Weights of a small transformer language model: capped logits.
Each number is 128 + 32 x the weight over its row's rms, rounded and kept within 0 to 255. Layers, rows and columns count from 0. Numbers have three digits each. The size before them is the row's rms in percent of the matrix's.

# layer 7 MLP up, 512x128, rms 0.168, rows 25-74, columns 0-63
110:147131179148112117172129157057171074125160179144161095159112136135138211119121089108152114143139127110119123110161150152166089139094086137113161173148111143133167176145127044126198149065077184
095:148104082127135147125129145167121089135134119105092165065125098113105131114108151113043201140143163129143127092066169102089122132098141104132092077128100118158127133094130168096107109119172061
093:131143111098097081181163150107087129113118098098119062152143132131142176126106111130060103139140159153137140153132164088130194159032096141197127148080097128140173103143143137195098087144104122
109:168099075109184126111103165118149069140113117072146061114170214126151131154154080106133118136057131180160150180147124120081122124120145145119094189091121176115087132162126127121086151107136128
089:152142175114144090116111127081154171099138108149153106156118104126089140117120210193177091115092159076145194178158183152082150098206128127169144142145161134169164116129149140125126065073116072
107:181151125084101107101141129161135057146137084130104142066040127096162183142134166182117113176137134080170165148141193088097209104134111135059085146096132127063087114139050104107080112192099153
098:165094155078084119052108113145155117136101196103118117145073126155154103070200073142104113150116140151150104129137126114109084151140134137157137141129148132168117100115177067074132099040090132
098:127121120116148156106165107165087143118089175174079123157106075145149095147134078189080118098128055114095150152087116050131098125081125116156152167104134145140189130150194125117089103139122113
091:164131143087176129133110130124149128181108173127136168114084128105159159125154150134109173122125116129166201118156143116129186170135088111082128076105129189173149111181115175177104193097146121
093:143109138148087161125098081093096141143077124155135066167127117137139117134124151076110136062082089083145171130074091105137128124164087111083157160168184115060137147151134163150112117110169104
103:125090132149134173125060198123087146102134112080143104135153141134129182159158111123092132080104143136170179155136169099110060098116134107134107140090108102183111076176143108132100132104158037
086:041120093147114114086154164098150094083140177128139043113127167092125057135126120113185109067100131137147123134134132106048121117136140179143189113117179127133177110110097164137106147192132078
098:130124100122076152147119168152124108144089110111064144117128129082154108167104161145101100164146076059169187169081120139136081138117117083068136132063130095133107129121120086111127086122116148
092:086179147165116106136061119088091084170109129114158138169104095155138175123145170158167138151131163134166139156181127127137103059076158057184069145152139140163128156144109098138186140127120101
102:145100170128130055132146150105070131125157157094154149138095083170107135170193167186156132122107201174100132110185121196087130127212143119120090054117131130146098125106119175180152098070136117
086:140084160143116173053155076170091088092100163112151101103140133130104109097095092090177112095199099148133118202178158147135138148082118124142129169057112174183146156091164105125100120145114075
102:117066140158090103127126148131106105138140167101195154119141151088104094056105105125146112172092091108125140145141167145179147121114116178101080091101124163147141132096097102185119151088108122
113:126116145127109129134134178173156093106145092123144110112091143126130180110049133114114095067137126107138130146129153065147163134097180089146150171107140119102111112140132210113109098106152099
099:122138034133115105063164203108160133125094129115149169083087124128120152095139120133155106101164149101152148099160158149097108171167088104115146144144097149151119142149198113142156132166133143
096:151102156156128122095128166093146111059146082104195115083190053103091160154143126163074065133112148138129156122155148121096160066133185181125158121102152151128149129098134157099134112072092088
090:152158106126173159157122119085064088124132159146132127177155142113123072151148125083084062121152107126143086148126144086160124086120129157116108140078176102150108111114185133118124125143094120
119:158127098104169156099118170094136104158134121188142126120128145138066140187120111142226088113108141157111100094123084162145133094078104055113150143153169164158127131149125136131153076113111116
095:121100160096170139113158161090124159076153075102145105090131094089130097204120102138121103078137103151141193155136129104126137114073099175105078075094104161122118091176169124152158064074118180
104:149122163079128112102104149124157119187122148120134064122122072170164085153125108153068129162144174158093123136149164188117111136119081121124130134133100076138132146103121083141101085162144157
089:153097148095114067149099182161182113090096148118095151127130131178157117085194088136148122127137143125112143146130102074174122105108138158118164065127159120081106161170166134144118142161236131
115:186124136094129158151116187092091125086138132114128126156127107107131141125128116128102183129170152124103120171102125166146062145103140108176144087104157122084118142146145063133214125075137100
095:166146087175069134136164172168160090097128188118173130137081125098101203193059137144101103115140146160102178123110117091168113111159123114103157114111116183134164211124070089136170170166115126
109:095209188122160099043116137154137203108095132185187143100151165130178134076148079144146117117117138081126091155102093195161130111119072119102174091120127179158189164065139125121082058050092114
098:082100123144095104133109137155098167103151147142135126151067092135093065124149170192111109139189144140111119122144106189080137183108105078134158155066139121086086100129173092127184088135096132
092:133126152184080051158130159083107159142133143113153099082092105115128154133138082148114151171099115118121081138113119212096100099126091102160161080147136118175139130127135100110124139173143181
119:124121152153130123162149115126123159118215171107187119127128143172164137181076148108102134115109157126163149129135087057100136165050138172203144121141142185163129151166108126054148103129121047
108:127074109109129069123116169103136086079176111116164178082117125111104078124116090135165188197131180196176096114084142180150060111137107106147120126090123105132156080115105100166126136115128138
091:142116108108121144137140124128139107119163175100052153161126119137142086108043166168106125137123101092170130064075152126126192100047132115082093113074140136110093087094104169071133137150125181
091:161152115101071098069082142091136189129117108114124136137168117090119127103203103147120155130119051184164153131147121146128161166158125088138166188089121094092096088121087151157155111180192088
096:124154138102045186110140140114117135107104156079131084124081042117147143155161125132113093178121099185082144121105131134081113154191106185076150115129178115122170083118118185186135134119201103
091:129210116137142161095156097148113119102162149105062138095154142077115143122204139080145119105147106124141116147114105168093128152135166142108137067163135067083155171152117052120168131097104110
111:163208120126146117114141184114127165117108169175125116074106088121167101044091080135124121210122090126147189079134092119188189138124110123204097187105149170131117124134073141103076151128150107
100:114079123120122118179132132138109135100166124113153125119098136140158141150109127134094127136106146088150116099133101103051171115095102141125140136089113146140210129070187113108126158109201164
096:106115135148126152070120161164070094147156161174193123180130102156088129119175163161153085183096127136133116074131126125130121142132122143102081057106126150106147086171132146088121120145130162
106:114175109088182085112112148137134204105065137173121161095168138135157119195120126154094082122068132104068164125135100103151169129122130168125167117145152150102139087089172188091111133139136154
099:168071133122155106087120190117143168152133130093184168179137116106109113109080144094087148099079133084121171134132152080105137130186110153187127120107113097074133207144080119062134089116115160
094:152164150128150162118108063091139158136085125122170135123135048090111113209163160126109160088146117149143128134153091103125132110092133160110159171120133130171129076112148109145150053130098152
107:136075087105121160184087138127140119117119103115136148130132139135114120076121093085133187127046132169089121158137135143151161132121043060139115089095119125115151079147145057122142121118166149
093:124141153139150104124161099110132140109151119124195104156152086163180101139130183074090155067121138133114182135165146116176180080204120193160154116097148107137107117165109114081063117165103146
099:135140125136138166138114181112108156133123148152074150150077182181144112162157141193056114206085133111160144129074124106195128130131113131134107091107129149169139150130149146084182131115161169
110:204178154122120133155150055079122130166174150109110123176159080116116188155163106162120168149075130131148081149209128128059153139157138127127082138108170089073143073101170115125137142135124079
096:198100103094090155074119102073132137162085097093171110159132130163138134150089097124123153123154109121143106163141079041132111096146152113103155123141125120153113094190112161061138157106158146
094:182125162116150088135136152115113130157143137146162149151139143117118126103163202122107092090098120230165104119128146143171086173152138146114108121115156097095100119121146120094106109108094130
099:108157094193124164129166129144118119163115175036136114124097140086140117087147141101157156077126192145135145121131132125126164151175121121159117087128088111149118172127195108101153139160160105
110:146195117212157124104107110115082139169152138095068139122111119098104127141180124104116162157101142154118138171140086195091111139120126124090090123078098086103136077126144088134144107088101117
# layer 7 MLP down (transposed), 512x128, rms 0.159, rows 25-74, columns 0-63
112:097076097132132136089114089138141145144105058122090145150132139166134130117138086162182174156188173088144046120202131158089083157069097160129141157113136122162127059176103149119155127157150165
099:162088141097159146128102170056150111152095121182092161166132178118136061125142128135138143122166075174112084139125105109106109074135199104126125179117125176109072117193140118128117091105109095
101:091133116135124139097168087136128135181111110139094082163113121106124208154161147128094124067162094136173107133192098066126185161136170133152127127090184156137106163155171144137137119122137147
116:153098134140038126123167168112155093124178091098126174129168192143147168175149142131168125095122118180128100150130131117081139194108133082114105132061119115118134128131076154139120097132071150
080:081147177125134175184158132111176159117097111142142115160106131092202151130142142096103117111151055118114125131112088146101119141117124125184074092164185132147133179125105096140070142101116096
101:096118109095142145134152106152168107126144123053136127078158143107161164098106107152115094182081096111103124134117123047141132139072081097134082163104125179146141146115108113093081074124160076
096:104188103104131119169108111065179109137078099092052083139164094074128146149094109056107155120141120104083136141131158154129149154107134153067126115149178126139105165127057110125133150194109104
094:102154150114172152218117095123140056157105100098090113128073147087160114136164149120097141085078154140097100089058175160087121115143162113089111118104157080139152154160114166147192118149126175
085:157154100119132157115103139095176127159135086184106160121178093091079082114133164123131168090117097094074087125161108094129120095130095109128095108105113089139056167116141104153127126078159067
092:136196122171181109128132154136151158109168115093063164085107097186142142079072169142121130139141109163172119115092075065127145122157155123095064126085145175109145105154099159067114110116140066
104:127091108112063120159126135136089127181123137154140129114054197126149142132200141167178118129081159160138113126123124107122089089196109123140135100145104116091068103139139107119104137046128141
073:093158098117145154197091118108173112113123147087165112083130148127118150108099095103071143111148083173153152122067128067177106149089158112128121118205125113089081109111166123137133097103175139
099:096153158134131163130071169100128099158136131103200074126113125125136122112171167129121188145109144125091131101137089148064149120161204056127106176098103073126162117195141155139146120192134131
089:079143143084127120140187102072140065110113107187077121089096171117124079157213165083120117117113143110148108107124125091085179097111203128140135152107160093098121159152134129164130136114173123
104:108128081139110138131141070122111105124132063140131161131115174028165101165161149100127131160142150146105107088149115105058062149089085150128064113147109169188092126119135077153136110135124069
096:132119112114142128130124159117127165126169141132084124111059105138081040124201065127065085112202128146098162139112159125106122098148145094152165142103115111074115114114175133129154155166123150
104:140143138057118169121093107103110101140094161192120128169175141098150189123099080122093177146080126132097085087153114072120186121082154120145076055119121093119145146116153137141106093139130117
110:112126128131151109147150161100177088122127090122103142154151135128138124112145102117152133104158193147136126179110057174176069145076101122129101070153138139143120112103097111130130143115155167
115:108156164194119117134121135160147166157151183125107133078149095122082153117151133091142116143100158048091124130131128125194130120134122146146104159158075102150151134121111138103134186085189119
089:074140117130108107156088100154160099137123179071073145181140109085153172136121129206159099137130161160059067139113100106202124127128158126129108104154141133116140145152078113133112092100163102
094:120111142137103094102116088139163079152124087123150114117191105120084157132115105127182164114106138164142128174086093170136143123103139147127119129132152074072185169084062127085074155097124099
122:080134120125089132110123141153161135128086158058083082118099149205084134107149191108111089115174143127145145093211145143146108168077147079175116152133148153150169107140104180123129109109133119
089:127080184128121153129130167072121129111172131143148163103109142175152110145163087100159138152129075154142115136140061109102144199136117155156174119148118077141155187140091169116139091132096082
112:112171179145143152164147106155099143121145125161128158113147170144048115136079159091171144142074148094132135154129153110109148122080178111123124054174107154163123115244116130131153135082171093
093:102092119150128125108113154147161071082108098142157147195163150083153158140111105096177108106129120167050114153123146192170119124147127127188139160078086109183183137103128165187157133217111139
108:109209148138158104122139138120133137168146094085094087138171101123097144131109116120107172172122185173105123123145180171087134168201150132071127181096136069150116118023101159127107099158131123
093:104138190154144177160104070138122111123127124060114122158139107095117100163141187067114135183076088151089088114156115130049190121171175168105113078149174139122158154086091145104110089093117105
098:168109145123124144092135108136113124089106120181152102161107120143156103141166142122127115101146079125158154150132101148151179137100085187072106168139199114149132169122110128083091132152157150
106:130136127135056073133128159116131157170127133103120181113107131173108145146171121169161138152149168126119153122152134147155079073099154153186107083058080165094092169210166092190149139084172111
087:132111126159116161153078099180124116113121085127165149117129155157111136117101129153120125112134076118112159085097095062058084126123140187133118159120116116182120185119118039116110147111160123
120:138149121102091128113166162138131131146136102130102160164125158124112107127138174022124136159098094183152106133145157186107142057098096152101111176112110118085132155123120110126160153114132141
104:105145144138138143164166169087082084133076098134154099060173119140083132138139171156135168110112087125101155184104137112125132147099181122132129095183103084111161158153130107101071133128169133
085:124140133092138148086109130145119117103153177125196126163154081071145127076140111090138089140158121061139126190111116116122128141069163103045142112172177126120121137158113192165130140128101176
101:133119131118196132167107133110152162120103144127122133144150085148129097129180110054138129138147151095093141136153169127100089131115108127093154190100128115131115162063089129163113095126120122
099:117137113162117100108141128156096154048146108161084144114124174127126089142120140127142086205107117128063159120129137145103118135136133173110127147133087103130033119134102140124108164135124128
108:116106157093144129131123118114197158074132109147154125133077120121149179171140123078073131075150081103179159087184144176130146139125130109119162126135127131101144085121173124143143139137144092
108:128100152107143143134037112106121092126160174166120084132117134089097106156135096133131101158139117169192107108113215148170123081209140172126111102129135106096056137134125116182159118162093155
100:149130131150064129130110123156183143140195149137153126135129153074159139081096197088162111084135089114168132111154137091144157121154116150133104089131115184106113179157084160194115142129139089
097:128142155187076092117118164147149110122106093125126160057095164157145141098121108130144123119120099179173143184102111130143099093171121131171104079164194128138155179104105125121148116126140166
104:059131056157156177130121121155109124148085098125153096142102095063091133082131150102126101151155093131185117131139107085121035135126117096124149105102133119138067134175133131135149119189093138
111:112118121112203123137171130130095209111155186145119150155119133180139138151112070130204111126106145136143121098145106158172044157115149151102120159148159127162147108099154105184164108179155065
095:116174087143189168129167109106098142114120200063137105109113089154084149163151098080109145088112135109164160113115118115187084123183139115125096177165142122182079087133136128152119074183092119
108:121137122109131103101057099077106147177184107143124131147158163179145101124160053127091092164192117165121109129159133072095126138141110136118172143117165174080062129157091068154056125099091099
088:130154107132140095150106119085096103105089129062132178148154100109156151136166105147139073174118171136080137128107116108133167154161169093094160123191133078086126175204108142130133177193118087
095:112156117133122075104176100132167138129169093141127085111182108126117130108154147077145176088161122156126126163130113151116111100114123099138170099137108125141215112182165097166160182143117154
105:130125127139161161151186136098131151119123116171115085163107160137124187192155209149109077104129108135130089109142154119124103103151128072161122086198104083060094136096124157152114085151121167
107:132108122064097114132111120100155048121168181055120119149115175158107145100159206191148113123108085119092074103159098121087128151101148134178182091142111138089138084126144110166128117166159137
101:133105087131142172073166096145164105134053201100095140147121068134146214144161138137089159149127161125099168100112099179098160058086127106121079112126109099082126150092101117157086162059152088
099:131145147108139167189150095104139135083131092055104105143187105078154112149130142110114159118170158124100100103146095123105105153095131135107096099150175183116127084126135163133088110145139091
117:146119155094125136124139126153165136109142154081155113104078130172085159115122077192212127150128151043118080142123137132175097098064197067150193154174149119110130155128095151116074156130108126